python train.py --num_attention_heads=4 --lr_head=0.0114 --warmup_steps=200 --train_tokens=1166000000
Each number is 128 + 24 x the weight over its row's rms, rounded and kept within 0 to 255. Layers, rows and columns count from 0. Numbers have three digits each. The size before them is the row's rms in percent of the matrix's.

# layer 10 MLP up, 704x256, rms 0.258, rows 343-414, columns 0-63
096:149152133114133142143119127133130137121138107159098142097158095120090091100125126132154119062106129106115147147127124117153119117176090065119130113121135084077098092168155117188109115097125110
099:098147136120109137132151112152116143134168152126140128105124102156157081087134129134195113169144120121125133090099114117189133145131130153091094143151126143126123124156116134082111124107128099
093:142121159113141114126121130145126143101137154118119133126056102154081121136076113135128120102168096122127144150147160107122095102104095179139114146132157100102180100154130150108164082140178128
091:154095132149144068139119041137099092097118125106156127143123141092122119131127102109108130121109085139130161128138113155132118097160108104148114131159140121140102153104090151148165161119100124
102:141141109119201125108128132095146125121113111125136119102154141130129102118124186095157154129143084161141154133134118115100177107127100130120126137122146122115109110124101136124113089128117135
111:113156142111127110133149158160151124101166153143116125128123104157130109124168114126119113120137102089083158152095074143097124159104126143127147085098126152118170140158123099192077099139107139
100:132100139140137077146121154118126101176125132112144120171121127094109109144160128139125091122125140149153083124125106124151156140114116146103116143146165139106092137174145140138134146118183141
119:115136098127146115132062125136103113162130140130114102147135120108143084107108169135106127129138125127088129094160146102118170145083149101120186107086144124107160138094110134093112093138139124
099:098126113114133134118156086157120157141092109177123137116115128136121055116122122090127139082139114117108136143096160107147118151134123134171141132126156107147149120129141121124108134160142127
101:105138122149141115090119179172109153094126146160093104120144124138106166105127082122097132159126175129155148153106070148161151107100125124139084190147135125130117122146141136086130133136154159
098:114149150112154123095113103095136098102120148085134143147167084127135094151121114129136163170099110175135088159142123106131120086145172089085137117154123171106093105095149129127157134146088116
101:104103125116122177112118148115152110087124131145148126130184123096130115112127150141115161124135093138130149155099133142084124129103089106150106146166130136145131154114146107124122136122104103
106:129132161116140104151142122176123084151116126090146124131151132147174114090135159132158166150150117122103116138078130151159101155142158149147137145133145106127171130118136201145093126114109109
099:138115136079114106142113166158130103137170149140085131105124133118123179162182104140157100115117106131112132121125151128124156170090122102153140092142132081162127134141111097119198129155093068
098:115111147150131106121100146108129186149108144165119177143160122095133098098161152115107113101110096106166091101145145138150129139144151121089089116114139105130097181095123158143113158140074113
104:120127100153136122141148116133084159115152174091092153139113162113125133127155127107116144112093130133154150108137142142111095168135109141118149165122165091170161159152132101084135095093150118
099:142154169077117189134157162156107141082169145137084154154116179141138177123131149143110136152096131111117127129148150123143104106130147108116144116127156085098101118098095104116124120136126137
104:118102140123124135129122128144135118119109124145059134134101152147112102132159131136114125117134148108126098081168128137110130147174137140150131143094124096150147112157144108131148135146113126
096:144121114121140124112099178145133124098104142161147135133112122142137136109082134127103145125150137102140090134113162168123139132138115147121171106135092174160087163097121122101147131121178146
093:123136114136091103092135131127151156144132129164129143141155171137146149127118157132107134125098124126114110145153093112146101114113153116146149158071140103157100112103173118146150082143101135
094:096110099108091128161121072135095191138102101180132122110138101171143128135130128123138120132107145098119110140078120126127160149179131140131111133136092129150101117177123098159092116133093140
109:129075097145163101184113070141131094102133106095137138132157132129160105145107085172128104155156158117163127145153109122155143112135113117146140106129109119159108148123108143141144110130091118
101:151161112133194132128087143115116105117120115130114161088150153139111104144166079120111115126147173121111148140178107127097110145132142144157141141105151089157114142145132078126074145145139109
104:135122109123115141133140123144148123110123124124118151124128101137118112104131112132131079070145128143112110073127136111150151149106102160172155166094140106145114068090111121151049104128133159
096:154146149110180140137115092101127151110117117123120112148154135095097114154166133124124144080152162158133175122111103154131073158131141136159130140084095100105122157098080124099143120115140128
103:116114104151158127106124137140134117125115122136167128149137134118090128139124142142176151106152085138129128102109122118086142148131178142152146127182108133082119145162103151122147114123093179
097:116090132134124140135133118085180176110137125108172141142144118146149097144093137123117115125135117074090097124109103127126146088129135167088113126112116174146140090138160139150127126108142127
147:160124168135155119142127121153164136122174127113116121139126134122115170138139155117144124146125133089098129142127127114117082150119130102132104170120083126122101138066132139128130151057083130
102:155126130109115113121145125139122114165121091177120090143127172144131139130101110143160082112121129130134155148092160145097094131145158154100095141157108091131187127134151160132158139102145102
098:138073168162091138139118157142173108130139086156176112137078164172156100136152138133158125115108109123159126135103093090143131109103132160159127107113150116110154111126163154145094135145120170
106:143140159112133159144119155151138097116128149115099118148119133122094150127147103118113146071144152162188109121159110120157103152111128136142124171055107142120169107108148127069141139151166124
096:130148157140076122118166132123123104168135129114128137101116121097137109137102116156111091098099121133134144145115155096113091137119149154132101110064167096133132075106132120093123144102105106
096:112121119077106169116169123126161149124129106085139107116111131161114114103158114152180132134194122118125128116096114131205163150152107113101149105114112148111085086105148097133156133138144135
085:166085121078150131097120120153132148149140158101108123113084132135124126146117081098140111152114124137133112134130157111135082103139180108129117141114128107155142119156113183112142117141104075
094:148139128111098108150099182151174128113138143097106131175101104129103138108153143179145168101131117130109117140088105115113157118105121151174138139144154111095196068093132163144115112125139127
100:137165095147116115151138161086116118157117178177141075118119142120135152173166087128093099131154147096124154119145112161120120130173143107132132132132151102094152116109129147113167108133151169
098:098095128097095111142096101117144168092165151166102125126105114144122141178137130127088145142099162117181164150170155122108099115094106148110125126125114107146077120121140155133146099125137126
093:126087105125141108161081132127111101153165181193140117112127181126111153139151141133107153099131105112137138114113133155137082112098120159123151141109143146088140098178109105137146139094149138
111:136122137180157095119133087067121144129115153129157116133126149142142081118187167162105142131109168045142134131155155130160114135106106137123117113142141134128121147128128118139123091153155134
095:121130163084110149170103119173142104089105103132093133152144115113158133152122139156092105152117084105097151107114077150122154093102131105122117148135131118160136120129119120141116132121118108
099:083147145112113087142159086151136145140133126156145111086123122152116124104075135105146132120109082122092097138126131166117090120127095104073089124153108121135153139133108133089134155147111159
098:119113110093133121122136134088118111158127127089102191112122142131100103073154127142114094108154108174130092123147169144126137127110127149074128161124143131115143111133101119101134161113101128
102:111122147105136122137151167154108123141104091151131135144124092118158131090156158131078163127141075096067135157140124119149156116103137108098154110128085142048114131119112141091106102161108124
093:123115145117130148145133183104150146084138163150117110132118156116157131161094160119165182145121115131109146139091143116098153096172110133151142124130120128118137121152099085162118112145159124
099:142139135108115114093164152142169102131183123121143111166123127107087150112116118132140134122131128110131133172140137106141152142131176103147145115089113076097123117110123131099098148126130142
095:101142123101128096090162138139124146159146110127102139156139124042124136153149115088129131147137102131096128104169121115132108098118130109119113124155106079137147136122175107103138153142170141
098:093162158139086132135154155095162119149100151161129151143147110131150144159174144146110113155109100153101156109140111160142088074148111132155142158141173139115182085163148132125112126101137139
099:113145178120129113126150170139136091096156113145073107123140122100103101134167151110137143130098102096074107142174149160109135098154106144146139129127171158148123128164128093129141172159137126
100:134143121125113139155167102107116118161149173142136122145125138108121107115084126103139112125162134110135144133133132130141138089105140134106090105115139096139123120117156126151128154081156116
105:132107145143159114141129091159129181118103145136121148118121117125141145114084144123155144142147155131136101115119131144097134143103132105185145111144092059103141136126129131085122127118145088
105:125138146134144100120156166090109130147090134088125169142135102138122105118124149146120109113138104159154111119133086154095148122168124131100106147106077186134111182116121144138119132141145144
100:123179117135174106132118138109123130107116157125131100114140102144142129074120132135135140133118171131108093139130141172179109159135184099173130126125144194142128157120130165118110107140120167
103:130104096128126157103124129131130138128090124125107112114126142134131111135116163112128139090180129167124139179136107130164102126107096137109108129072167102148104107125131131127136149114125160
106:105143116133149085123168152142095141097085128105134142163137155169130150127139163108132122141150107092127105142136139142107086139138142132136050137093119111175146159120158144122112098126130155
101:126191136126133130114112088096141126130103150125126121103134068166110137169150107116056092150159093132097112074113153156132145120108140126084119109128113146125122141089116135127153131154152168
103:148125175095171146117119118125158138157134117146113155112123099114134136137093159094120166140137128094134146119122190145125098172127144107122153102117140153142118178146151155158145136132099114
093:117133144124137130126105158130131117133143113089126150166102101101149140134105125113115099121109087153114117073156117157140101116209115155153142145141094131112145128146150114089119134150127131
109:083108146143134167139057144090139155146168151113102115140100102132088119120127099142134154149083121109188143068085130109125131152139123139153107182147111172130129105097145134161142121129142110
103:147133096156145144135150056100120151127105095122097148143143127140103144127126133077166143123121149124135109114146103076140114137101118110136121133108112135148156136166126166117125138127123113
101:123141148147136107095126137108120111100169111150140146126144135175146094158112142151091110136154160109137142092151107106098144138138111124114104120166114131146115156101145107174061084096135110
103:148124105142125112140115105195096139149102104134114139163169135141142103139114204112132123143132128113124139119129137127134172130188130151116122104140155100134171130122132153133136136094103127
104:148131157109152123122137107160145114149141153106115150073152133170125143116164153177137134100135108129174119129080142137146101130112102139126140090098151106113136129123139137115127136116151160
101:071131114172133137104184087173109099121128144173117118133118118115121122120090159151149115075166122132113134128135174129107139131144132170106104160102099122156107067185159122113105137149137121
104:149096129152156099094187140095096092125143126081114102142102182103107096127117134120133120130124119143127144145095108139143131153124087173124114166137138166116145167129151103134124122108104118
096:086140113148125078133122134138168123171113137134108169170147140121135168131128122152135128135159149107135153137136128122127141150133144148079135129139160117093131129130111134140128150167162139
109:097136091141132120142118130145126137110106140101119141121135143126141150133127106131173115156118129128122133099117145109142140118163112128164133129134119144135128161164134127107121089136123154
099:132109174125151122127102112135163131094167119150138150107152127163089136137124127130129146107138138146144140137149123104124094073104137127169133137137162122144157084145131120095136117134122111
102:099128130129111133139134109096143095168120138148114055157150117140090104090162093136120137105141176126151136123131138114114155146120148115108123142145115167149116161089123125160132141151100143
097:074094098092129116114136138152094132124121122128125124109141130118164117128106124117102115147141103135134158127133119120134125142124142070092112132137137085113120139139099085107169152083112131
094:132159116104154145124084124111132123136101091138166083112080099148099132103136165101129127157127101152132112137098157122132118142142132122107122143120138101136155064103131118115112108138082129
107:119110107119117144131120142173103107123155115128102135107119120171126121115155140174144152147113161171130119154165085155094144128138087135146113126098142107132164105134105122128110127123133118
104:087128144147102136152085129101138115134109137130144097137091127097114130145121115138131129116103150111145051122153155153138144148111129138148131142130161120109158121099078135124084133109148148
# layer 10 MLP down (transposed), 704x256, rms 0.149, rows 343-413, columns 0-63
099:143118092120119096075168172141125119152173113121091136146166133116093109130126107142127136110102116133145138121137136167091140086143123177145104156116179143099136174129119122149106175159103120
097:084121074107145160108140138123106066117125109102143108143117145124157103142160096133099122104119128136136074131124107192102122137122128132108135140124156123133117159091122168133072151082106103
096:132131083122131119120107143136149137142118142152136112153121142139144147114143121118128168130096179146129134138153139139157124114108136092143106128121122165169105134144121106130140168113123137
090:153138174158141138145128101128127132099164153164112169132087088179114121115148143161148144183165141081133090112140137150113099133101134088104120109109124162143179139133154106135146086134088101
099:173117130158134113128137081118157103129091109149114108137147108118145162077131153152114164130116106115079137158114093187082163128135125143106132107125135125081189118133109123149175122079092125
108:135113146127100129147087142120115139146117118140153150119131181122134125163106048135105125155128121150131175118104133129125125132115124152122108105118098125114133107093122124139120116119125154
097:114132107159121118121101140125158122105100131122174118122168145102104139107134121089109130141142125137100141145140098100159147156088111135128150160152135141130083147127113112143164113192129130
108:103133132133160140116137082112099156115169118150130150167134152087098136132120139089105145114126115138133115141155179148125116174124151133139159141131164101105106112158127132072112110148125136
098:123128135119096099110104110149099160083084106218140138130131137106138121138159123111141122109169115051108148128121143150149133139134126133110143135152130135123123100109167129078169186131080169
106:131082131142103127126147143148126113112144137107149173140128108163153117128122147127124069114104076118145100129132102125095127159135147099104114113107155118142119141100139123155107158102088126
102:141121111137146142119112102155131070109156128121106076095087168108120082165163141145166105120147104204075141095141127137136098109113158119097145139118122121138104108155078115136076111097099095
099:119139101127143093147116178137132109110149143157121121144100166119123144138118113102117144114149136117111117140076140160118124140140117132092125119140128136150106110170130114135109092088098152
100:114123159092113104159141121127138181094085149131119115161151136169123138102121106145150158099159109126110114124100138151139123117180115096150139095153133117097187111143112137147099114130172110
101:098104092129149100126137156087116145117115114122093119111136141101133136128127116140122121149113122131144156100140097125158077147190096101107192084124130154156147105187111084088162146142098129
097:152135164124128108162120150124117121111135183125111141136152173114149114154114145158142124082136118140107116113100127117147129118146130118123158160130096134162128142152101111160160093141102111
099:120161107108156172142155146134150147152124095150113109124128107106146122112114145103144130170128075101109143078165160128102132139130142150126110123141123097114140086142160100119138155093121133
098:143159115124139089168173109155117173129093148099115131116127128118166094157094101115152113129130078139106142116142097186120112067111136119150109142166149105130101107113085173120145123142126134
105:168148133118149149163165141104139168154106133115123201113143142132085153096104138129135106127096109115091154131099145153125188125160141155132150131083112139141167145200135116124146074121160122
098:142142155134092128124082095112128079103161101115106105188176163107115139104110090110091160105099142114145137134134126128121113105140154083080102145147108103093133114168124106137134099072148126
098:139130159071120123108134127143130122166156147151180137114124116119126104136105129183128127154119102097121119119149156116109135088140098100130132090110148120135101150137150069124162143162121132
092:119167101132129116130156110094124118181129135141103153110131169134106108141131092152132122163119133121129131156147146102117110153140169145123108160128139105114077092095155151163083102119123124
103:092135140132159120138097125136166070077166125113135102114110145127133142130117103114100146115088139117106120131104113116122123157109123077090149124105099119063110101183146119142153177115117108
099:153155147131148131159140138077086120141132122119156141152154096135090119115103140139127124106111110122067124110133181127146130135173128095097128093121093087102123131118103107165146148137134086
101:132130158127112140104146135158107098122138101136057109108109141129180152118173091105137128114081131103105146158162138112100141185130100137160153132144126110142095144116137091121109166095184127
093:113136131141136119145168118174145128126116142107129146116136110117161135115163134173156117157061100104134140170095138138099135125134145128100157114113148166128149134147112126133162138126113105
100:168141133169144161141120141174132172132106121141112136129133082076128104090080117120140141131090107136133127128132131163114139091134135122110179179103166130163160170186150125124087149133158124
096:164108104093120143114160154095170112120130138112133117128113121118114127118112108108152130153099118110119140126150105072139109138145138117130145137091082116103125119118143125150125102062162141
112:107146134143143156145157147155129103163101145138099126130137131119096136135123136101133141150139128099099143106126117116148105134148148136148143121106151129123134131127139129110122125111137122
102:170120156086117123142175123074099166149112115144149101147136146152167137100117104156125088125159167132090141126101146149161152133127145114100153124170086105103127112156141178168164167160129143
097:121101111097103149113070130115133172093115119122122122126104178088177146132142089118129102138110130106087129092171115095153152154107092142127153144131119121102127118128112118128123158116119123
103:119112123177158107132108131162088140133162127114130171102128069133138181160103072094129119122128093184113145105129096118124144131106132141115132172069122162127102148137177159172090118126119097
101:089140144088136116092160131118136098099160179136148069117164129144100131085163111134131085141151105129114099101078144136112122165142134116088101129155160099113115156143122111164139114156150123
097:153163162121144121140137123097149164117126131168132124128122146123173123136110095158131137093103115099136134149145121137121122121146151108099150107119091101101078148134117118107145080153108122
101:081136119138128120142132161143129077122122125143162120136148137114114155149109160115090181114164130179083137135152149154152168172148130096106104151106114122103108135106128131097148133123147155
091:087129143137144148140104119099126078122135123121152123128109094137103161100123118148169088123161135080126157135149143106128111131142091135142151091126170139158132144107117138160138128146135157
099:137136149168119137121076143187140117128116128127125154093124092091110105147093156149135125166105114125185147103143124120106133137136128157105139145160106151137117100167148142121118089101135110
098:187155084154150093124164143154139149084137148127134157156091085151134142099116127150118153146140141103175094097074149125129136133166087124110101120146152173148132133124127155148165164135145121
115:132178145144098139114145120125151127063104129083166168134135099148084151156074116117132103140119146137132167126096107155101164131149118129122107151135110119164122161099127110103118117200135146
106:115132127123120150090136148167114122098136110111133113117134134134132155114100092067133175108118115135166109130091144121138148135137139116119088157137137149107130104128111115119166096137160144
097:119151161125074131134150135131100098097103136144139154123113161087117124120128154099105139123100094107103100104115126138082093095143110135112096133139123175108123120143093159085163126108125144
096:160148114091167107101155083191132149098079157175111155130127142144106128136096112115106106122093104101143117098147121133097131140136153147129117104150145176124126130148123105102128075112128131
094:137158168161101096161102132170120137174097126139126138132092111163138141110106142106122117138112161075147161108096112162155091167164142114151109123162107116095180121169113107126106148151135145
095:101115091142147125103168107146171191146114122138146130148108124091142127124122101137144149172144130039146124145099127141113105145096110142131147128136127066161116160133125159160132108148092137
097:148100110144104153177097135155128091163145146139131120136128100124108102128100116107109107115133135115128118116141160114137135132130167132123175146102167134109152135154086151113144120089143118
102:114115095147126102160120142138123089092115161137126106132124106129148158096133130105096129108059105120143128095124139128108130136109139112153099117126115161129131149158094103190158106119124149
096:148139133109105158143111124150155131149135121137134086077096186141157137127109117178117134155136127139131126138103128090133121129111199143121075126111106130125106138108136157117105113107127127
096:090109114100111149133097139115079103147172144160129117135151153136097150128125079148134143104109137160106114105147102135135077149140115117101123194098118140113086104157105123141149138137154132
101:113102156139124125150105084130096120176129120105105151111123132142148145177122123144110123121144123125125174130135132176157177109106153162096106097146105151167131136101127108125134101099161097
100:189109124135155087132199168116116154123111093103112140140123153146153121132120116123139108152127137130177164159144130172141103150145094118120107139132148138158116137144131108091080120143130142
103:178115145120104125210129152121137196151125108092127161095156152109166126126175139124112142126128131119113096107120133150147149111139124127155171102122135136148135142135104126161149111087119138
107:110100115132146106112126156135162101133119134117137116146108056161117111101132157118142130102102113100104117170139125099196123131122106148129119159186051142142104095106136133063092123141179111
101:092117120126094136134119108165134094124138155140152114142113092106103133128122097107138178107159117135133133145145167094144124145162098125122125131148104126117135119103125128133157111116107134
103:116143139141164149153140177136115147128134146125127135114186113084105097127129123135134101104109136160103117155136146149132145102142107147101101126159147130170113132156120128111123132128128107
108:102144131078138098117133102128105216141115111138105135145102130135185111159129126132118110074134118117123121152137103168143120101164111157145127129096157180132142148115131120143143118181105148
098:121131118173134127122140148139102117098110111112130106119119185130114136114070187135144142147096159143161159157146089113131131161119134175162182131144136099143103114102160123117105144114136091
101:116128111076104138148137126119147092120114148146080097175126128132146107156153119173105119137141097178118173138134147120127147122140152094132142079121168134122120112104151120099115168145178116
131:151105120151140107155154086119128159125121158181134115108126168155099116138143138154167138143136114122138138154119141131135147144041143104136145119117182121140109108084105134118125134118129134
106:102121147153118061138154133095147119120132145085140124105088103111074116124137129124117118115158080122110151164133137102140141127121159153151123120159121100159123148104135098075113126110085088
099:152148143110123088089092112124127120115164138115112123115135129118107120136133141099168183113098122130146149134118103122142093055101108128083136144147118132122120115158123145118144134130153117
100:128166113182121139137117114122152114138120126135158139133106122120095123105118125105152123094164146116125132129149156140144071134116152172113123194129135123136105137131112125107203112141106105
104:096139133084116100123137166115097138097086124154126159118109153147131161154134141087155088105166113073155148142115128130111135104148129159130117164148119104130164144142113171147118121117147137
107:137062137112171135102164115157162132135152122124104136149139125105116098137124110139106148065118094137089140146112134163144132077154156130170127105126106086135136165158149136108124149142137140
096:085163079085101134144113091123160125093132145141143095128146136118124144158132103096142143132144149159124146113144101148137112116090107128147075123133142153175147106149141136162141133108125141
102:070095160134147146098091144072096134171118118166151147080150109144154132117117158102144150143146108099122118106143121107100146132139144149121115131121191165125095122169153139101141094131104121
101:108165097109200144095125131160147120123149157114103130131109129081123108133100141127126089127132113131134138115139074137152171136096103126119179134111124130142155147126146110170078132157160099
107:120140138198157136143100060112113125084130109103174147128114148154160137142134144108130148132133160103130129106178170134149157098176088112094137109112145108147129150135157121152128123152149156
098:209105096108153131067145098145126145114143146117130112143111119125119145142166132146140111133112136093118124123147163161133150144090181145105125093123114086120156110139162150123120108151158101
102:110114156117155138115118116137115134141118129119120130135133130137133150089146083133125157160137139120140125106109139176098105110115166162150070145136184129119149142120103120135138127153149082
098:122158178131154190134108102141127116175129146152154100114114134134130146136134067123118140131101128128123147122104142105137106139170133104146149126069097139150128135148143146142101123166129131
098:109109154133138116148116155147093106173120122152120149158193134099105158100171148126136150110101090110131097075126172132210127106112103127134127145138146117105101133101155170109099114130097109
106:121133096134122146143124121144167118103112138153144086209128131130110146134089122146174116123181142156090112142163139145121146131160126090150157092124100184146176153158150077127123118123109145
# layer 10 MLP gate, 704x256, rms 0.234, rows 344-414, columns 0-63
102:130198095101113155159113099139082113136119128143156173122136108160137104110105138113103125152113105124159101088091136132103146128118131127112140118117116116140134154143130156096167108129098127
093:125108119165166130155146145151085100108147142135131181129146120136105086123128131137099091182115092162113128148130120152114135123160113175128139093133148173101130176117125145147150094092094151
095:169140117135152166158121156077060088131144110147143095120118078138125134119097130119117128129112145151073166152125113122163149143156118122181155084103117169137128145133120120144105124097163166
096:154120118128123122158116138096162153148120134135087140151129114125153116135138108107133141102126118167149120081146114099122144120133090114135136123131132142118159077128123156116136144147096148
110:162128104107128120141188101100097118156142081090116148158137158080081142114104143144167081116134127129128160121165167150184143144133138169173098155140104111101116126123101150113108155088149150
102:102167127146103133159105105149140111146178137115110136100112166140124140106123130163141118135112146156157124109115099110150101124122114140129159158085124172125115110106075092119129171122125170
106:182139154148121160124108158084112129103154153101096139068145118156126118102176126129104120157132172095143161113119131149133107127151139156131101113166124162163089137124115160120132143134044101
097:115130146161120154114102168133151093112101134145137070153195129126131109085142120144132141086099133094079100118144152130135116093161130156135182121122126155125152114133147138111120086122098163
104:087164133131135150179131143135085117153122159179107103103130147140129122128119121138139148144158148130131098118129102098147136105142139136133131123156102076158176161124108121112140120136086140
096:135161146171101158151156112120125136085179110120182152136145117140136097160147115109188116099156119112167092086162124160177110099125120122067092134123097154130122135091123134105174107134127118
099:144116181108115146103063132186163162089105111113129109107144147119159096131120148105142108147137122137106118112123134088150127150104100131116145129113111120139141081077121142105146153109143091
099:137112152130128145165153121167150178157144147152126129121161087107139133076153137175148119135167122104129132154112147112126121146139142122128112089117151117114144128150133117160068137116151068
100:122151130130126111081126126102087102132144108098128153140145127120095092078111107077163142126154130126155132102140158135073116132167126184096104141137155120100116162106143150123130112139145105
101:174127118138114129088144119108113091171135131143079122143149127128119143140113151093143108142152143148162114162147111155132146117131126102139075087076098107124134123184129168083114146177111151
095:132148111111152165123117125112116178124127126121112130150131147135104106117139119174125092108121148132102115148078125102145091120145121118104090146098155103119166062126152117099113158135141113
102:125128125113119128154189128106153107070159102130124138130134096154120086117105120124116127125117129110126148126090099162125134101104101128153130135131142106150108103163111127122162145124142139
100:130113104136111147158147106139120106109167096109115109150132153142102154112153129118089142095080131100147135169174074141135125138159132143115113160103136145096113147122134199123138193165115162
100:144136128144142151139145125140099090153124145114139095152144110188130118101110122139177110145151102130134093124121117101176124130120092147130167127160147140145113140104133129143140113134154136
100:147099135119163122122137157129097074126119108107144119106142138191100113096121127134123103096131134140093128112136157149136142146101095125151108128137087130166142128157095177134123142108140135
100:170101122112095112149138100109170096145118129157154124121090132120194142156135133175072142139097104107150132118095134135101137079174143139146156162108144138189132152135110116142123101114156112
104:079094126165157160081123137134133139121149144122131193128130166131094107121094107121179145101128090129178097098132130105128106173118096144155132134123144146141131127129123175105120132109096125
106:105120104113111144135117124157142141117159113159103110127130114143105124123166120128148076053137122100129072120115102146105117125102118138161084148103140159154130133139141125121142165146158153
103:114135143107158115149130112108091082138144101146153134147121135158130088112113127161137111157107172064130107077134149138059088124143158169120143101130155084130134106139080105138174103110153123
099:182129117113142124129146169145095095112144150119112084095130161148131100107114116123143127135153158136134127143156089144128123138108118098135099103112097092179160164145104104137139130111119127
110:149156162157136165144132157100144145113122127122124115168147134119108153110126115123102098129167115108102137096104103130139097132132132143126108130161137089143114120135173144137136121083108095
098:094121189110122095151128100110139112142119161138112146131108111110113122119088103138109127082138132114116128159095144105098139106105115131103127096119092172118116168128148120154123153142118117
119:121147174151160152099091138132114114130152134111092128114085101143093152147110133134125128120141139083115173136135171131103115129114136101153108143119130105122094151119123158133177173075094140
101:122196121096142159083123149134142146132171104132155114087152120119161138162137073119103156130152183113115107154171091145146097164080142157174150126116117109125092144080111144133125141118102161
100:101134076136160123098102114134125111156110173132137147128135138116117161146105143103139158147131129117115127113144165133125114140100136146148129131142135095115098118112121093106109143172158114
100:152155116117126092165115096137102123141166105155122139164134101145085136088153106138125133121132126134152125134127075135156091167109119114141121131075080148133113153080152147137129103114136119
100:115108150127135101089140126115095109119130112130156137089143151091162145111105133143144151118119096094150138124129128116117119054167162156131141130112129102159153139169163144135098128131142148
101:163119095141125124140134133140117132113092167120132115146151108130152173141131125129126075156153130138163103135109122090115102158116130124128175143145118103132156114144093116135110134139138156
088:120179129123148126117135142120134117115127130120132141121143134118155142143082152153127167088172108169096088157148145157130196106150097130101105138082133123090087159142140146158164138130161153
098:116172144138127103097185097163102184148083136145121123136165157121105119135113129163137136105150140108106117119083145128111127140081175144154119139120145104078122089114067118126135120135122118
096:082106123131094159132123122137154138165132079059143156114139125135116147125128157142102120149104124109126131123095106128124090172100141135133107148133133122073102140098106126130108118115064122
101:134085167143134117148126144104193075129103123158120139105137146131150164131124094162116149165135124109136157106084157178140167137118125104092134172151124159150140154109097090131126134116101155
102:135118120136136102156111106150129123203167151162067098129121137074161078117176164123141163158162131132100100127146144097117097133114151095139130135115141156122141121143115127179092142082097125
103:153081124156114129180103118132159121114109132141118133097105110095166115118113137151131124133151151140152154152144096150106106168136141106112151106119115133103139119100130134117127142115119119
103:107154152138169133166096142142133134121097133148114097113152157186175151098126104138153107109149135127134124156123101102117169181104164110119186118147141141129124099133079178146146093144080110
100:125156112122075162126135149154113169136153182118114169131160133159159113135123122146124080159160089106120140142117177121136100092149129099120147132178128183148106099147059128114122120122144122
095:075135135146136148150175130158132128135133151144108127107118117120119098108098134129131126174146139096113145169134139098093132130151119115189096082103119135077159108138097123146183108101088171
099:145083096122178180136112149106126150148151135205125090213174127128155116142119117118124146133133099122128123108132140164122084115113103128134136103088145089113136113112133131126163136142147126
097:126111141119093149114158144152129111127114108117127080150181128113111118138150127100099166129150170150126078087099117144130126136183128148128129104181107134145145085173103116091136138128119101
100:143094095133097127119092136115160146119172099109084137166116108095147127119137126110122175110092130122155104137135133084137169084137118090133152106099104124104095136129144143131119139139170152
095:102183066105124135128100127142159143124183141137126096167103148134115074128131118066115153141116133148126154122131118145130131148128121127107120165161133110124137119137152130153184098130123105
098:136095113184130126109095115149130136139115141127131137111095082145127107129100124120132112102158121091136125118126116110190157143084161162156139098150091117075087127133158122147112149138146112
097:130124144106149121099095137110113124158135078088093134137120160154144139116089100108169134185104105099123121087099137086143100140140129117062152076170135097200119100140126148112147137112108104
097:097143117194154124093135108126100124138155177120101147138174129154133076180166139112118119120119092111125181153129108116117110107125165116112142134153158129133142117130175155131115141086165154
097:162091145123131115120108116158140157136148126091143150129142126103142130103127104148143125128130093141148062100128090156124103085139096147139093099138130093109096126134107112131160134105148118
100:147156146136092158111124094199084125152100107172126141129131108145150112116187091114102136146113111124149145084113150111096131096115123131128164124165136051145117107117151126135150148151120087
103:077115148118116116159099121160159143133136117123131152145140105101110126217145102134129127119142175125140130161127147166128110113083135129103189131117141110154093119150156149115107123121120128
098:105116142138133159142133130113147094140127133079128180123097132087119165122120112104181126137108136089145104141158124114129132121190100051130131151167129133116115144094129172116143152122158140
098:108114061075094150101142077119115096164124106139149149141114114122123122136097067096133130153122083146138111123102093107077109134106138110097124124167144127123124114158173142137105152098139134
108:116140107172123141120130134133140140119124108118114129135127179135146150104071178109149139125143159104117126138108093141111124141114071183136184115150116148126132108100152161128142129128141116
105:129147104097088106093152138118115136132148109100138119103121171140122142107152121150097132137124161090130154101150103147118170118127135134177107152097081127172141146151083107110128142105123125
114:132131148129122146113126150119128116119134086089115120130151082099178159144140101099121133136169135116109100135132106120110088100181117134162116135151075161133143139153168100105131111123130126
100:136132128137114130166142121130172120149185103103138126136150130162158067115122132100123087122112142123124108122155126132163124094075116117124149104168141120149101151138107096123118109156132133
099:137089120120120137095125172138159136107135073142096140143173080136118137120151182121103107140077121110138165113100134139119086156095105090161143140104127122109083132126121092098156107093155107
098:128149131129098109118135102156141158116108157109165137119121070149112136068133156145126151134125084110097112165148146121076148122151158083131148143142135179064125172167165150166135120156161146
099:139120129113153085132118132070102105142124130132130153126173096120121118136128154115116132110102140104110151114134124094090128132111107179130093157131120131153104112091079163162095126170113135
113:137131114092143130126088093118137096124088165137118126129131149170136106130153158116145135138125113103111120148059151124153100144156119154160129075143135139145122110126153110100106173103164117
102:137090124112119121142152080144079108133148129120138064107171147136115162120170134099149083118142139134144166077156148116083089119107110150151113118135124095113123133148166133115141118113136084
099:118133101136108130130103116128120130139111129076114122119108144142093126103137141113161132171129140160145110094131136107126099087100085156129168158130064145193141112118141127147129095128146128
101:135122093091127124120185112145149136139124129133162162170161111089089122163142107140114112088076148140104126105126147135158140125095107173150131099166117141153101102087116119141145133084123161
102:130127126125125111117118139145127125132088134107126132123102110165156158127104118109109104144135131158129089162135115130110127142097127131179171107172126136120132062123109117157152152092161096
100:129091105157145109161161085095129141089094118148091117110147100136122102128139098138156099122105098136135145160144127141106131155164118138148098133133197122123104090088133131116096177133134052
102:093116149130133124134098136208154129134112107141094147107163133118108118110149085129085163140127093102131107131116129105149158119102150124138118132152159082153138110109105098132132106124134115
094:129151118154139147134157091115179125130162119142130126168119147083151125113156130155131158167117127130119100175085136170078144125120133073117133122119129107140175139214125117161130114123113171
100:112168074107095108075121095112107129157127164145142154145115161151151137160125142146124090123102155133133140162133117124149148125114084125113117140108103110145127108079095142131076152119130080
102:089101118155165132142115105124099128091111095146143115138145102135077131142131129122124162115109060158132154150131113131125128118162130121115127166139146153119033122108173161118170139115089138
098:160153141138172091144117110149116059143119135113089144127098147124138155115119106136134142106138162113122120146132148154087145123125103124089121118082163112104117131129129116086111114126144117